Each number is 128 + 24 x the weight over its row's rms, rounded and kept within 0 to 255. Layers, rows and columns count from 0. The size above them is the row's rms in percent of the matrix's.

# layer 6 attention output (transposed), 640x640, rms 0.0557, rows 411-421, columns 560-639
size [ 74  80  79  77  77 126 122 129 123 123 132]
[[156 202 108 108 141  85 141 136  81 120 126 144 145 121 123 138 116 187 196 130 163 120 129 147 108 111 136 147 141 102 160 159 107 142  83 124 113 102 167 145 107 118  89 133 108  96 131  96 151 123 107 136 101 114 116 116 131 121 134 136 114 119 142 132 126 146 144 134 132 166 110 114 141 147 169 126 149 169 123 113]
 [114 128 129 128 141 135 110 148 122 141 137 144 101 150 146  90 114 136 158  77 123 133 164 122 133 126 103 119  84 117 105 140 124 172 135  89 143 103 148 146 126 180 100 136 139 125 154  93  98 132 130 111 145 122 147 105 117 128 122 120 141 140 147 125 135 123 138 115 115  77 109 141 160 116 148 135 112 166 134 135]
 [153 130  92 135 134 118 134 137 134 142  98 166  86 144  98 157 155 122 148 141 126 146 109 120 127 115 139 159 186  93  97 171 131 109  83 104 100 136 117 123 155 137 120 112  84 112 135 110  83 120 130 130  94  95  73 125 124 141 141 116 129 123 122 157  89 113 148 164 117 147 166 144 122 138 129 135 129 104 106  76]
 [119 118 135 106  97 125 140 137 107 112 108 146 139 127 135 140 132 147 142 135 146 120 140 151 125  95 126 168 174 143 148 137 128 135  75 159 154 163  95  94 125 130 176  91 141 108 117 115 137 117 130 176 114 127 124 100 141 108 120 141 120 128 143 121 139 146 154 102 136 148 144 159 146  95 165 136 102 107  85 135]
 [117  95 117 115 112 135 135 120 175 155 118  99 103 122 133 120 115  98  83 173 169 108 134 150 117 117 103 119 121 127 115 128 187 146 154 137 140 134 164 118 131 101 161 123 115 144 111 165 142 130 131 167 132 113 149  73 134 167 168 104 113 134 140  85 176 125  40 143 146 103 158 127 125 124 106 130 102 128 157 140]
 [ 97  77 144 126 112 172  82 103  87 135 151 129  89 158 128  92 119 116 114 121 150 101 122 137 117 118 119 155 135 101 153 119 151  91 140 135  97  91 138 152 115 125 112 152  93 141  96 142 106 116 105 137 174 159 134  87 117 103 113 132 132 145 131 159 130 113  86 131 161 150 115 137 134  96 128  91 109 151 134 167]
 [146 110 143 115 167 131 164 114 130 104 132 115 161 124 128 139 176  89  88  88 111  91 154  71 116  95 118 157 136 125 164 106 171 100  89 119 100  79  95  96 150 139 126 162 163 113 185 123 168 162 110 106 130 158 138  98 148 142 143 161 135 123 148 146  86 126 123 132 131 113 102 143  84 159 117 131 127 134 176 108]
 [122 118 104 115 150 148 120 121 114 105 146 108 123 122 146 103  97  82 128 127 125 169 141 114 138 118 140 206 115 122 111 121 145 111 154  84 122  86  94 104 136 152 136 159 140 100 159 122 101 126 131 147 108 158 114 113 134 137 118 139 123 128 107  91 142 116 154 150 110 161  98  77  73 105 112 131 160 173 124 143]
 [103 114 128 112 143 145 100 107 129 110 106 115 148 109  95 123 137 157 120 120 122 116 168  92 131 128 147 144 141 140 135  93 147 134 130 125 102  98 148 125 131 169 123 135  91 134 147  96 109 175 161 154 108 122 154 121 114 103 118 142 153 116 146 121 145 139 147 141 168  89 147 116 146  99 109 125 122 114  91 140]
 [179 125 135 146 106 135 120 134 133  92 102 118 132 125 119 129 124 111 122 135 113 110 140 124 137 103 146  84 131 103 121 102 161 119 114 146 152 142 133 120 162 119 154 136 137 145 119 101 106 139 122 128 113 180 146  90 120 140 168 136 113 107 123 115 112 144 128 112 156 168 123 137 151 154 113 102 178 155  96  88]
 [152 104 157 117 144 155 115 137 157 159 135  95 119 162 151 129 146 135 147 150 155 121 115 121  98 103 109 117 162 130  89 112 134 134 130 126 148 125  72  79 127  99 102 143 123 135 154 128 134 162 160  76  89 137 126 151 148 128 104 113 137 120 125 123 157 133 106  79 105 118 113 111 137 116 123 165 137 156 155 135]]
# layer 6 attention value, 640x640, rms 0.0642, rows 412-421, columns 560-639
size [ 77  86  82  84 123 119 124 120 121 126]
[[138 170 158 151 132 118 151 121 140  99 147 132 148 104 109 140 107  98 109 132 158 111 143 142 159 153 109 162 190 109 142 128 150 129 140 137 117 144 105 108 151 126  83 105 100 100 129 124 160 170 119 139 101 121 152 128 119 135  90 144 130 110  95 110 103 139  89 164 120 170  91 108  96  98  90 103 120 112 108 152]
 [ 87  98 116  99 116 157 134 105 176 105 129 153 146 130 128 105  95 135 115 162 176 131 151 106 102 130  95  98 131 182  99 125 111 110 134 129 130 106  79 137 117 127 109 124 143 151 106 137 143 173  79 136 167 145 107 101 109 118  94 147 110 122 148 138 137 168 134  96 120 100 107 155 124 156 123 142 102 131 158 170]
 [106 140 142 122 114 116 114 141 122 148 125 140 116 134 130  99 123 100 128 122 142 111 107 142 128 173 135  76 136 163 115 121 117 143 154 108 114  98 115 117  98 163 102 166 130 108 136  98 142 123 133  58 137 202 101 128 138 126  99  97 125  72 142 168 119 114  87 106 124 148 145 123  83 164 116 118 120 111 151 113]
 [113 123 135  99 156 109 111 159  80 140 178 121 142 144 147 151 114 141 136  96 107 117 131 128 167  83 139 132 144 147 128  85 113 100 127 117 101 128  94 118 121 128  88 123 119  77 138 163 102  90 126 123 172 145 119 127 132 119 116 115 146 107 125 164 112 169 168 124 124 134 127 139 149 145 126 111 133 146 135 120]
 [154 133 110 146 167 162 157 137 118 118 108 122 159  97 124 133 138 124 140 130  93  88 159  95 138 125 100 107 135 159 136 214 130 114 148 128 154 152 100 156 124 170 126 134 102 119  88 132 141 135 118 145 123 115  95 160 109  85 123 159 104 144 128  84 151 124 105  93 139 113 156 119 138 177 107 160 132 134  99 133]
 [124 157 149 147 146 152  92 187 124 150 146 171 107 157 160  91 143 173 121 127 169 119 151 142 131 133 179 101 117 126 126 179 129 176 164 112 113 171 139 167 168 119  97 121 119 143 106 159 148 107 150 156 188 153  92  99  88 128 101 124 127 107 110 127 121 120 123 192 171 167 120 144 132  77 125 134 142 167 144 139]
 [174 134 141  72 135 118 119 116 189 111  96 106 151 161 111 107 116 139 108 104 108 131 107 150  74 144 115  89 147 129 149 153 124 142 184 165  90 107 142 145 110 150 126 143 107 117 150 161 116 138  90 120 178 193 136  92  90 109 118 106 181 107 147 132 120 103  88 139 143  87 131 160 132  99 137 113 115 110 135 136]
 [152 115 129 113 139  95 130 113 135 114 171  83 176 141 125 151 123 117 100 118 160 158 159 150  76 139 121 172 130 133 100 121 151 110  99  92 138 151 121 185  99 127 160 128 156 137 115 147 193  88 172 111 141 119  67 125 127 123  97 132 106 138 151 149 144 130 129 169 111 137 124 123 132 170 113 136 109 164 180 113]
 [163 152 135 171 179 127 151 125 150 136 119 108  99 137 140 170 124 129 117 126 179  85 111 128 110 152  97 150 131 120  95 113  80 166 153 124 146 108  76 111 143  99  71 131 132 142 139 140 156 161 106 154 169 136 113 117 170 134 128 107 130 139 155 141 134  90 133 161 139 105 118 150 117 164  84  76  87  81 115 113]
 [139 126 129 148 139 132 154 154  79 119 138 176 156 160 136 130 125 113 150 146 129 103 159 128 134 142 132 157 129 123 176 108 115 150 143 152 107 145 126 142 135 141  92 149 104 137 147 147 110 124 151 135 119 127 127 178 122  94  94 115 164 119 108 137 109  78  92 121 150 131 122 106 122 160 125 118 123 108  99 147]]
# layer 6 attention query, 640x640, rms 0.0496, rows 416-447, columns 560-639
size [ 99 100 101  98 100 104 104 105 111 106 105  99 103 103 103 103 105 106 103 101 104 102 104 101  99 100 106 104 101 102 101 104]
[[143  71 109  81 122 102 152 164 157 124 141 123 112 110 114 117 143 120 134 122  98 134 151 127 151 149 173 160 155 107 126 118  79  93 113 139 120 150 115 168 113 160 128 144 115  96 138  84 107 141  87 146 113 112 129 154 133 138  84 155 126 171 147 132 132  86 149 130 150 141 130  87 116  90 131 110 115 125 146 150]
 [120 129 134  94 129 140  89 156 120 139 110 130  97 116 126 117 153 120 166 150 132 128  91 121 108 114 141 111  95 141 135 173  92 143 130 123 151 164 105 166 120 106 132 152 107  99 125 108 110 116 133 151 119 147 128 134 162 108 160 208 128 147 136 101 149 173 138 116 136 109 129 127 129 142 142  98 122 120 129 175]
 [141 130 164  98 204 164 142 133 146 148 134 123 139 150 158 148 120  98 136 155 111 111 154 140 107  99 120 132 148 169 140 104 121 153 135 157 129 122 131 135 100 125 122 142 149 100  90 122 107 132 124  89 184 102 115 123 113 145 138 126 131 110 149 116 107 118 121 151 170 110 125  88 133 126  94 115 188  91 136 157]
 [ 95 117 148 145 139 114 121 182 173 138  89  97  85  93 141 168 126 135 109 130 134 107 142 134 201 124 169 112 140 129 176 130 129  97 173 136 147 121 116 142 116 109 103 120 147 134 124 100 116 137 121  64 177  90 123 104 107  99 129 122 162  83 156 127 131 140 119  95  95 107 103 151 152 124 100 119 104 148 154  98]
 [116 121 107 133 141 145 112 145 117 142 116 118 124 118  98 104 104 142 186 124 149 151 156 104 145 128 111 134 114 114 143 135  84 179 132 135  95 120 150  90 109 128 141 148  92 169 129  77  83  96 147  93 117 118 139  99 132 142 116 118 121  72 181  70 100 127 111 134 101 172 125 137 166 158 142 147 152 155 121 122]
 [166 112 131 132 142 111 113 142 157  98 112 138 136 174 120 138 122 120 124 150 153 129 125 111 155 129 144 122 127 166 126 110 152 113 130 138 157  73 117 123 144 117 116 131 160 147 120 125 132 102  84 133 143 155  95 137 147 162 126 125 178 119 139 146 113 126 135 115  83 114 168 125 116 109  82 118 154 116  78  88]
 [121 123 131  94 126 107  91 157 116 127  84 126 143 109 148 148 129 124 158 125 118 132 110 124 160 140 153 136 106 142 103  68  96 131 100 100 127 191 142 120 141 130 162 131 125 114 118 122 177 132 111 124 106 144 124 138 137 112 109 123 151 130  92 118 143 146 129 125 114  83 124 100 112 153 141 118 161 130 117 127]
 [ 87 115 115 112 100  84 129 109 140 141 154 139 114 135 159 114 114 151 147 105 138  96  99 161 120 109 125 128 130 152 110  96 132  64 135 141 111 124  87 124 108 131 141 164 113 108  65 146 133 113 131 109  95 139 144 143 138 157  96 138 125  87 133 107 123 123 100 132 106 140 113  98 155 116 136 127 127 132 139 124]
 [129 117  95 133 168 134 113 119 142 118  78 121 135 115 112 116 100 134 170 126 102 152 133 108  88 129 116 122 170  96 108 127 164 141 162  91 150 118  88 159 107  89 107 139 135 148 139 192 130 142 128 107 118 120 116 118 108 123  97 125 132 131  85 150 123 121 113 120 139 140 146 100 109 151 123 148  88 149 128  93]
 [122 156 110 171 125 179 109 106 123 121 143 130 114 110 160 165 127 204 118 153 108 144  92 117 139 136  91  93 164 105 147 146 147 107 130 113 108  98 127 116 112 114 148  91 126 111 128 144 102 147  94 146 105 102 124 128  84 112 147 112 130 114 109 114 187 114 105 115 143 146 126 164 120 138 114 110 109 118 128  99]
 [132 138  85 112 169 140 144 127 135 136 164 109 127  54 114  96 120 123  97 101 139 119 143 193  89 134 147 139 135 142 145 170 122 114 165 104 158 133 166 153 115 180 113 125 140 157 151 152 129 170 156 164 142 121 116 107 141 122 137 118 111 111  78 118 133 121 134 116 117 131 152 132 102 115 159 156 153 114 138 111]
 [150 115  82 196 142 166 113  93 117 130 146 142 104 128 115 139  64  96  98 146 120 124 141 167  58 115 125 128 109 106 125 119 162 130 118 111 110 156 165 149 140 140 158 144 126 158 160 140 116 127  83 159 114 146  90 114 149 124 139  94 126 146  97 123 110 126 162 145  90  93 110 155 137 103 123 108 100 112 152 105]
 [153 106 120 108  80  98 170 104 102 186 127 146 132 141  97 139 110 101 104 149 115 164 157 159 178 123 130 116 173 132 114 143 108 159 116 133 124 106 149 116 101 157 112 126 171  94  93 146 141 108  90  79 132 115 138 158 132 122 131 167 158  94 142 103 140 133 121 136 149 154 107 121 171 141  83 123  93 107 141 161]
 [124 135 134 165 142 106 126 136 133 154 164 133 134 164 164 107 158  94 142 113  72 158 120 102 133 153 141 131 103 125 130 150 146 113 146 170 141 122 139 201 133  88 102 114  84 134 133  98 150 126 121 156 106  78 103 151 144 143  97  96 150 143 137 139  95 114  82 149 129  97 153 101 125 100 125  77 124  95 148 151]
 [141 118 179 143 108 136 137 157 123  92 116 108 140 139 153 117 125 103 107 142 174  90 139 110 116 122  49 129  96  97 122 109 134 126 123 146 170 164 141 115 137 114 148 124 161 128 109 118  80 135 126 164 161 149 112 111 111 148 128 152 179  85  98 108 148 173 126 135 154 141 167 127 156  85 142 126 129 135 136 168]
 [142 128 141 113  97 144 128 124 128 121 117  94 104 122 133 171  76 120 131 149  94 112 117 135 115 129 176 130 129 106 140 100  90 131 167 135 132 118 157  83 153 133 144 132 157 112 116 113 125 122 130  98 164 138 143  69 140 156  95 150  98 106 132 118 137  85 138 121 164 123 143  86 135 148 117 148 113 148 147 125]
 [155  97 127 184 164 126 136 135 120 116 117  96 110  86 129 132  92 149 104 124 146 115  98 147 146 105 168 135 144 112 119 143 114 138 108 134 137 124 138 129 123 159 140  98 165 140 160 145 157 156 105 151 113 131  96 127  99 149 130 115 144 119  83 148  59 102 176 139 116 131 143 124 143 118 149 162 109 125 110 151]
 [134 111 133 170  71 179 128 160  78 153 119 135 137 163 160 133 139 107  88 125 110  99 106  57 160 100 112 112 128 114 149 114 169 165 120 191  80 115 157 121 147 138 109 115 134 164 103 103 116  92 121 131  83 122 111 179 145 111 144 171 159 113 129 140 145 160 105 132 194 104 143 113 122 175 152 100  92 146  90 166]
 [151  99 147 160 163 128 134 162 180 108 164 120  97  91 139 134 119 134 105 151 154 124 172 152 127 134 123 133  82 120 124 114  88 143 144 122 126 153 120 118  95 170 146 103 106 114 133 120 119 125 109  84 163 138 119 116 117 131 117 131 101 164 145 111 145 124 107 134 157 162 155 109 150 113 147 130 163 114 118 152]
 [110 150 159 110 140 122 135  99 156 150 132 122 183 166 103 171 127 133 102 153  82 152 143 121 144 125  88 119 120 134 102 144 134 171 169 145 161  85 127 142 110 111 147 101 104 152 144 111 131 128 112 131  90 155 112 155 103 126 155 148 164 166 120 132 111 140 113 122 111 153 118 122 119  96 117 121 125 115 108 131]
 [149 104 133 145 105 125 131 171 134 141 137 137 105 162 168 144 164  72 113 156 143  99 155 171 134 168 146 111 102 140 126 121 129 161 157 136 128 115 115 165 113 111 175 159 137 113 132 114 135  70 121 154 160 130 128 107 109 126 110 111 150  86  71 130 138  84 123  73 119 159 115 132  97 103 128 116 119  97 120 111]
 [145 148  66  68 111 153 152 166 129 159 140 133 123 124 115 124 121 108  87 134 131 191 155 138 109 134 159 109 132 142 123 120 112  88 153 119 165 122 140 136  87 122 119 133 102 117 130 150 163  81 129 139 132 131  72 126 122 125 134  83 140 136 128 109 134 145 142 152 134 146 124  80 139 107 122 152 163 114 166  86]
 [122 166  91 121 149 185 145 110 120 109 158 109  78 111  83 108 137 123 129  80 169  99 148 119 112  94 109 120 124 163 144 135  76 142 101 142 138 151 149 101 136 126 148 128 109  87 179 116 123 147 166  97 105 150 151  75 150 138 141 116 115 135 119 115 130 112 151 131 161 163 166 106 108  96  84  63 158 117 104 158]
 [169  97 111 126 133  95 122 136 129 138 151 158 132  95 131 143 122 152 119 145 129  91  93  71 171 130 167 152 120 136 143 133 106 141 106 122  88 104 114 132 124 104  95 155 145 135 117 109 129 153 115 148 137 155 112 116 138 130  91 173  90 158 112  84  91 127 130 163 115 184 155 126  83 127 152 147 170 143 162  76]
 [167 154 161 119 110 169 136 113 152  95 163 135 139 102 176 112 128 149 113 143 118 149 100 175 148 103 132 104 102 130 161 110  79 128 147 155 147 158 140 102 142 151 106 161  79 125 125 126 123 116 118 105 182 137 116 196 142 164 158 160 133 153  95 101 130 112 156 126 110 109 149 121 132 114 131 107 117 126 109 134]
 [108 106 134 137 169 108 144 143 122  93 124 136 114  79 141 141 106 123 130  74  89 144 137 147 124 110 160 124 158 101 157 147 149 150 166 124 146 175 172  96 133 138 147 145 139  97 128 156 124 113 156 107 108 117 150  78 103 130 137 140 126 194 142 141 112  96 133 146 170 136 104 151 165 135 123 135 105 102  94 104]
 [129 135 120 152 125 128 131 134 169 136 103 124 100 146 110 116 149 146 168 140  63 136 132 142 104 117 144 103 120 140 142 130 136 146 130 161 126  89 159 122  83 131 117 134 117 157 122 189 117 114 162 133 127  85 175 120 110 149 131 123  98 129 169 105 127 114 137  87 107 172  84 113 179 142 155 108 131 110 112 103]
 [154 119 112 106 140 116 198  99 131 142  98 105 122  97 147 153 123 162 117 110 139 135 132 124 133 150 145 143  90 110 115 159 155 109 161 110 164 121 119 115 114 145 173 141 157 147 124 111 138 118 108 118  99 153 144 178 162 119 117 132 164 132 128 128 152 125 129 108 157  77 135 139 134 179 158 143 132 122 100 115]
 [ 93 151  99 116 165  90 132 166 116 130 154 167 135 160 189 137 121  98  98 129 168 136 135 119 124 122 172 124 133 146 158 154 133 127 162 114 171  87 148 111 109 115 109 116 145 107  95  90  90 109 137 108 156 114 143 163 149 143 140 101 134 130 174 158 148 129 115 147 127 159 116 124 106 118 162 117 137 117 138 149]
 [108 149  89 149 112 131 104 107 148  81  65 133 147 138 130 113 151 133 101 112 128  97 130  94 152 143 148 140  98 115  93 118 120 104 129 127 100 128 165 124 147 127  85 120 107 150 140 146 130 154 120 135 140 145 113  96 100 133 138 121 154 155 131 142 120  98 138 141 119 125 106  94 110 160 145 176 122 161 157 158]
 [130 120 105  98 106 105 103 124 152 145 168 138 145 177 171 109 124 110 145 121  99 136 149 140 164  99 140  89  80  87 113 109 133 115  90 158 119  86 136 103 185 145  88 131 149 115 137 106 134 143 134 138 104 132 170 165  89  93 110 121  76 141 163 143 133  88 158 132 126 147 157 146 104 109 136 150 128 138 104 188]
 [129 108 132 125 118 127 164 130 143  93 138  96  96 106 110 114 154 149  71 106  97 131 178 126 101 127 157 160 118  91  95 106 109  89  84 139 105 135  96 176 126 137 146 125 113 120 138 123 126 133 126 105 142 120 133 139 129 113 146  97 108 138 152 128 158 128 112 107 140 118 106 145 162 104 112 124 125  99  96 179]]
# layer 6 attention key, 640x640, rms 0.0467, rows 416-447, columns 560-639
size [ 99  98  97  96  99 104 103 102 107 101 107  98 100  99  99 100  98 102 104  99  99  98  99 103  97  98 101 102  99 102 101  99]
[[144 104 138 144 117  80 144  95 110 118 142 131  90 117 101 131 170 104 108 129 122 111 128 146 136 126 120 128  94 138 111 109  96 122 159 136 101 116 110 140 149 107 134 121 106 123 159  99  99 158  84 139 112 134 108 136 145 159 155 154 152 140 180 131  99 149 102 165 108  91 111 152 143 128 141 119 142 155 173 112]
 [123 121 100 147 145 107 140 135 128 158 139 119 128 143  80 141 153  62 159 129 183 101  86 130 145 135  88 165 134 135 140 107 110 130 152 154 107 143 112 131 120  97 118 133 118 110 141  84 123 111 126 126 164 148 143 109 128 114 136 147 118 154 149  82 125 158  96 138 157  99  90 133  85 155 140  92 130 130 157 174]
 [162 109 155 132 141 150 162 114  76 127 112 113 150 161 149 153 141 100 165  86 156  98 153 144 113 117  95 128 135 139 154 111 150 147  78 102 111 155 129 108 106 151  86 150 122  94 119 124 124 141 107 181 132 115 157 130 151 108 121 112 135 125 149 110  94 111 153 141 105 167 124 154 172 150 107 136 189  93 139 151]
 [ 84 142 179 173 140 104 118 118 111 125 146 144 114 101 136 132 176 129 176 158 105 116 151 133 151 138 117 157 130 133 173 148 186 105 163  74 130 103 127 146 155 139 139 121 157 132 105  74 126 167 139 132 125 117 110 125 118  85 158 102 136 121 159 160 139 171 131 135 101 107  92 144 100 118 115 142  83 121 106 122]
 [136 111  96 123  71 134 117 118 135  99 146 135 146 129 130 102 130 120  72 116 114 143 123 126 111 120 105 143 131  98 149 115 136 137 153 142 113 108 108 150 128 103 129 110 133 140 114 123 109 118 105 189 126 145 113 123 170 155 118  85 137  84 122 121 138 163  82 162 124 151 136 146 156 139 142 135 115 133 130 113]
 [115 136  97 135 121 109 167  89 132 151 103 154 201 163 158 116 165 121 101 185 109 124 118 105 150 152 151 127 122 137 154 101 141 123 124 142 120 149 125  82  93 145 155 120 141 139 111 106 133 126 113  97 130 155 135 139 116 125 151 137 147 158 143 118  89  92 148  92  92 187 138 129 110  86 164 143 148 118 109  84]
 [136 126 152 139 109 144 100 157 135  93 158 165 152 114 126 107 139 148 112  89 117 109  78 118 121 130 144 149  79 107 111 142  97  79 137 156 130 131 125 148 112 117 164 141 124 128 118 134 165 154 143 161 121 179 105 110  98 112 135 118 147  83 109 103 137 121 120 174 119 118  90 124 127 108 149 138 146 165 177 148]
 [ 69 128 102 112 129 117 147  96 138 137 120 138  58 117 139 153 164 144 127 116 136 104  98 148 128 114 118  98 148 158  74 112 137 113 125 148 162 109 130 115 110 107 116 114 147 133 115 125 105 145 160 163  93 153 126 131 142 153  79 178  98  79  86 116 123 208 114 117 103 133 145 150 141 128 113 130 112 153 111 110]
 [115  97 116 125 126 157 103 142  83 135 132 138  92 127 169 109 126 183 124 140  96 121 100 142 135 154 114 139 116 100 111  74 152 144 127 151 140 146 141 195 179 131  81 113 165 128 127 140 117 167 135 127 165 142 138 117 121 118 151 109 134 152 126 146  88 156 129 143 138 133 140 132 127 134 128 118  92 123 132 115]
 [100 158 108 123 166 147  82 115 138 126 107 143 163 116 123 155 123 129 140  75 102 123 129 121 110 126 131 149 134 124 130 118 136 159  99 123 112 154 152 122 119 144 166 129 158 129 159 129 119 129 124 128 114 125 127 121  72 111 102  78 112 132 150 167 148 123 130  92 102 162 128 146 115 120 125 124  99 134 110 119]
 [ 89 131  79 112 229 139  85 132 100 125 149 111 125 131 116 129 102 138 123 158 150 122 159 127 140 105 141 128 128 147 154 145 149 100 110 153 128 115 173  72 123 152 120 160 142 140 162  93 180 110 125 122 100 130 102 119 102 123 146 160 103 147 136 120 114 129 136  88 118 118 124 116 146 139 153 156 141 147 109 138]
 [117  94 108 122 124 109 103 148 140 143 115 121 142 117 103 131  97 107 106 175 124 115 112 137 116 149 130 131 137 147 179 132 105 145 176 111 111 139 142 110 149 101 112 153 121 213 178 110 151 114 114 120 115 111 121 169 139 188 132 154 162 176 117 128 126 111 124 115  65 122  97 143 106 152  99 131 152 108 166 119]
 [106 120 159 118 117  96 161  86 141 142 119 125 122 144 162 129  71 149 116 139 124 116 107 176 110 139 125 122 135 134  81 134 122 117 133 136 135  81 144 103 135 154 159 147 133 119 138 130  93 100 117  64 111 160 100 126 120  86 139 165 147 132 127 138  69 128 107 144 125 150 123 141 144 128  94 126 114  92 132 146]
 [122 165 129 162 109 150 128 129 127 149 138 114 136 115 158 116 141 113 119 124  71 163 103 108 130 164 134 120 120 156 141 152  72 112 114 141 127 117 135 151 124 133 103 138 129 134 137 122  66 172 129  99 144 126  89 161 115 130 143  47  95 118 115 156  98 145  95 155 137 155 119 128 108 125 154  80 141 119 130 152]
 [137 106 114 115 111 174 113 100 127 109  84 129 151 117 170 129 106 119 117 124 133 125 146 167 158 144  88 145  72  98  94 108 143 120 148 130 146 173 127 119 106 125 200 143 106 130  86 146  59  94 129 124 137  90 131 122 108 134 126 141 104 132 107 161 129 139 102 119 135 153 122 110 166 137 129 125 177 131 120 178]
 [125 160 119 126 139 148 146 113  98 172 146 143 117 137 105 124 104  87 155 172 113 121 133  91 138  86  63 124 120 156 140 112 132  99 185 107 149 129 121 149 131  99 163 155 105 150 125 115 159 125 153 115  94 145  58 113 113 140 121 109 120 147 120 128 152 125 158  62 125 137 146 120 166 134 120 116 175 124 127 135]
 [124 154 126 194 149 124 126 116 141 131 106 120 133 144 118 140 107 143  94 165 122 107 120 141 148  82 159 111 127 151 112 117 178 150 125 145  78 111 158 124  84 133 111 110 139  97 139 178 171 157 138 142 141 137 111 125 114 132 112 131 160 109 109 128 146 123 132 127 124 136 140 138 125 150 153 152 156  89 115 184]
 [156 110 106  84 103 115 163  93  66  91 121 102 137 129 116 143 138 109  87  85 149  97 118 108 140 140 174 117 149 132 103  98 129 162 155 116 109 108 151 105 122 160 117 154 129 148 115 136 103 127 113 123 125 124  92 129 131 110 166 113 160 119 137 127 151 121  92 153 140 124 109 119 142  97 197 106 131 194 125 170]
 [142 101 111 203 136 133 124 130 136 136 166 142 117  94 158 147 135 164  81 196 155  82 148 141 122 135 109 133  73 125  91 123 112 109 103 144 128 169 181 132 129 161 139 107 125 126 151 139 131 104 114 107 130 151  89 105 114 105 153 150 150 160 154 131 147 156 103 117 146 155 121 132 140 120 169 106 122 109 158 115]
 [124  97 143 130  81 101 127 119  99 122 151  90 126 160 137 136 142 117 120 175  86 138 104 125 163 133 116 153 111 130 114 147 155  98 113 113 123 145 133 152 119 108 107 173 100 120 153 110 178 117 114 113 119 155  95 179 102 122 174 120  68 113  98  71 107 127 107 125 103 142 109 126 112 108 137 182 118 101 115 151]
 [117  73 149  93  99 157 133 170 110 153 126 110 146 115 119 137 159 169  67 127 141 134 102 176 133 123 169  97 107 146  94 111 158 153 141 156 123 135 123 159 128 128 128 147 109 124 168 150 130  70 111 111 189 120 137  96 158 124 153 143 146 137 108  78 113 111 132 129 150 132 116 132 127 148 100  81  99 109 162 122]
 [115 152 103 130 152 132  91 108 130 175 144 144 132 184  94 154 156 115 107 123  79 145 143 161 152 156 155 151 127  87 125 152 166 159 108 108 103 128 161 158 112  71 108 119  92 172 115 131 101 136  85 121 146 122 142  99 112 127 106  81 145 147  86 114  99 158 124 161 121 163 117  67 176  99 107 117 167 105 120 126]
 [108 142 116 110 108 117 129 114 153 129 112 117  83  99 116  91 183 109 118 102 140  61 125 105  73 135 132 138 179 102  75 160 111  80  93 150 137 126 145 112  95  95 141 134 107 179 121 142 118 173 151 138 123 143 155 103  73 159 125 165 142 153 159 128 157 143 185 124 168 172 114 143 110 135 107 124 165 103 100 156]
 [148 113 162 166 121  98 125 127 116 140 131 148 156 104 109 150  69 149 155 130 114 132  90 161 196 157 136 136 157 148 123 144 122 127  83 146 132  69 147 140 119  48 111 152 111 140 149 164 124 125 112 167 114 117 111 111 154 140 132 192 113  75 134 124 162 120 136 161 133 148 111 117 144 131 153  88 115 124 114 103]
 [161 122  83 125 123 118  73 133  87 109 125 125 105 128 171  98 137 163 120 145  80 133 117  93 156 124 159  70 126 140 168 112 122 132 119 162 133 129 122 158  96 140 132 101 101 131 102 125  62 110 136 120 143 121 124 138 119 158 114 114  74 119 135 139 120 139 126 124 166 112 121 138 119 101 121 134 130 101 129 118]
 [114  90 121 134 135 101 129 157 131 168 137  91 122 127 119 136 142 167 142 116 118  88 159 139 108 136 162  96 147 110 168 130 132 131 137 125 114 118 153 103 155 125 107 120 156 140  95 106 120 146 106 132 144 146 166 127  67 112 127 144 129 110 143 139 111 124 114 125 139 148 117 144 134 153 131 165 141  77 166 145]
 [103 121 133 137 154 114 140 152 124 114  92 104 123 124 101 137  97 163 119 154  80 117 159 178 154 137 141 113 149 163  98 127 164 115 148 117  86 142 106 140  91 138 176 138 120 104 132 121 138 130 163 159 111 109 111  87 108 160 128 154 162 130 150 111 110 110 135 110 138 125 117 116 131 148 147 110 144 137 179 125]
 [191 158 143 136 137 108 147 142 116  97 149 130 144 106 162 112 126 143 108 129 147 170 158 105 101 146 130 130 110 121 128 150 162 130 134 125 168  83 143  98 143  89 129 162 109 139 109 127 128 160 109 128 125 142 169 152 127 115 165 122 135 142 124 113 125  80  74  79 145  96 140 103 115 145 110 115 143 132  99 132]
 [108 121  95 125 124  83 184 128 161 125 107 155 176 109 171 135 141 101 135 159 132 135 145 131 140 125 185 123 132 150 145 148 138 157  66 131 102 102 144 117 134 145 107 163 140 124 104 134 119 105  79 120 176 126 139 151 113 146 125 106 129 138 120 149 150  84 105 126 151 153 122 105 108 140 154 136 142 100 129 135]
 [125  95 129 132 139 112 132 140 137  99  73 172 129 104 132 107  98 118 145 131 126 136 175 131 111  73 153 138 109 136 138  84 152  90 118 124 103  70 152  75 163 143 138 134 105 135 135 130 145 129 145 110 124 131 133  96 134 133 126 123 130  94 134 111 120 135 138 164 133 113 111 148 146 131 127 177 120  90  89 170]
 [126 166 124 101 142 136 134 125 106 156 130 135 137 178 135 131 142  66 124 125 115 114 157 114  97  92 128  94  78 117 117 130 139 157 103 130 136 126 122 148 142 132 160 179 117 149  98 102 109 135 122  81 148 148 152 119 111 164 122 143  76 113 136 140 142  60 164 158 149 157 137 171 128 104 129 121 122 131  95 170]
 [142 140 136 109 137 127 157 103 147 114 112 118 185 107 102 131 134 113 147 119 129 122 134 115 109 113 127 145 142 155  99 137 102  92  80 121 131 149  83 135 142 128 144 110 184 140 162 145 102 130 110 113 160 157 122 125 127  92 133 125 124 134 129 131 135 110  86  84 134 106 126 125 140 171 174 144 117 121 143 142]]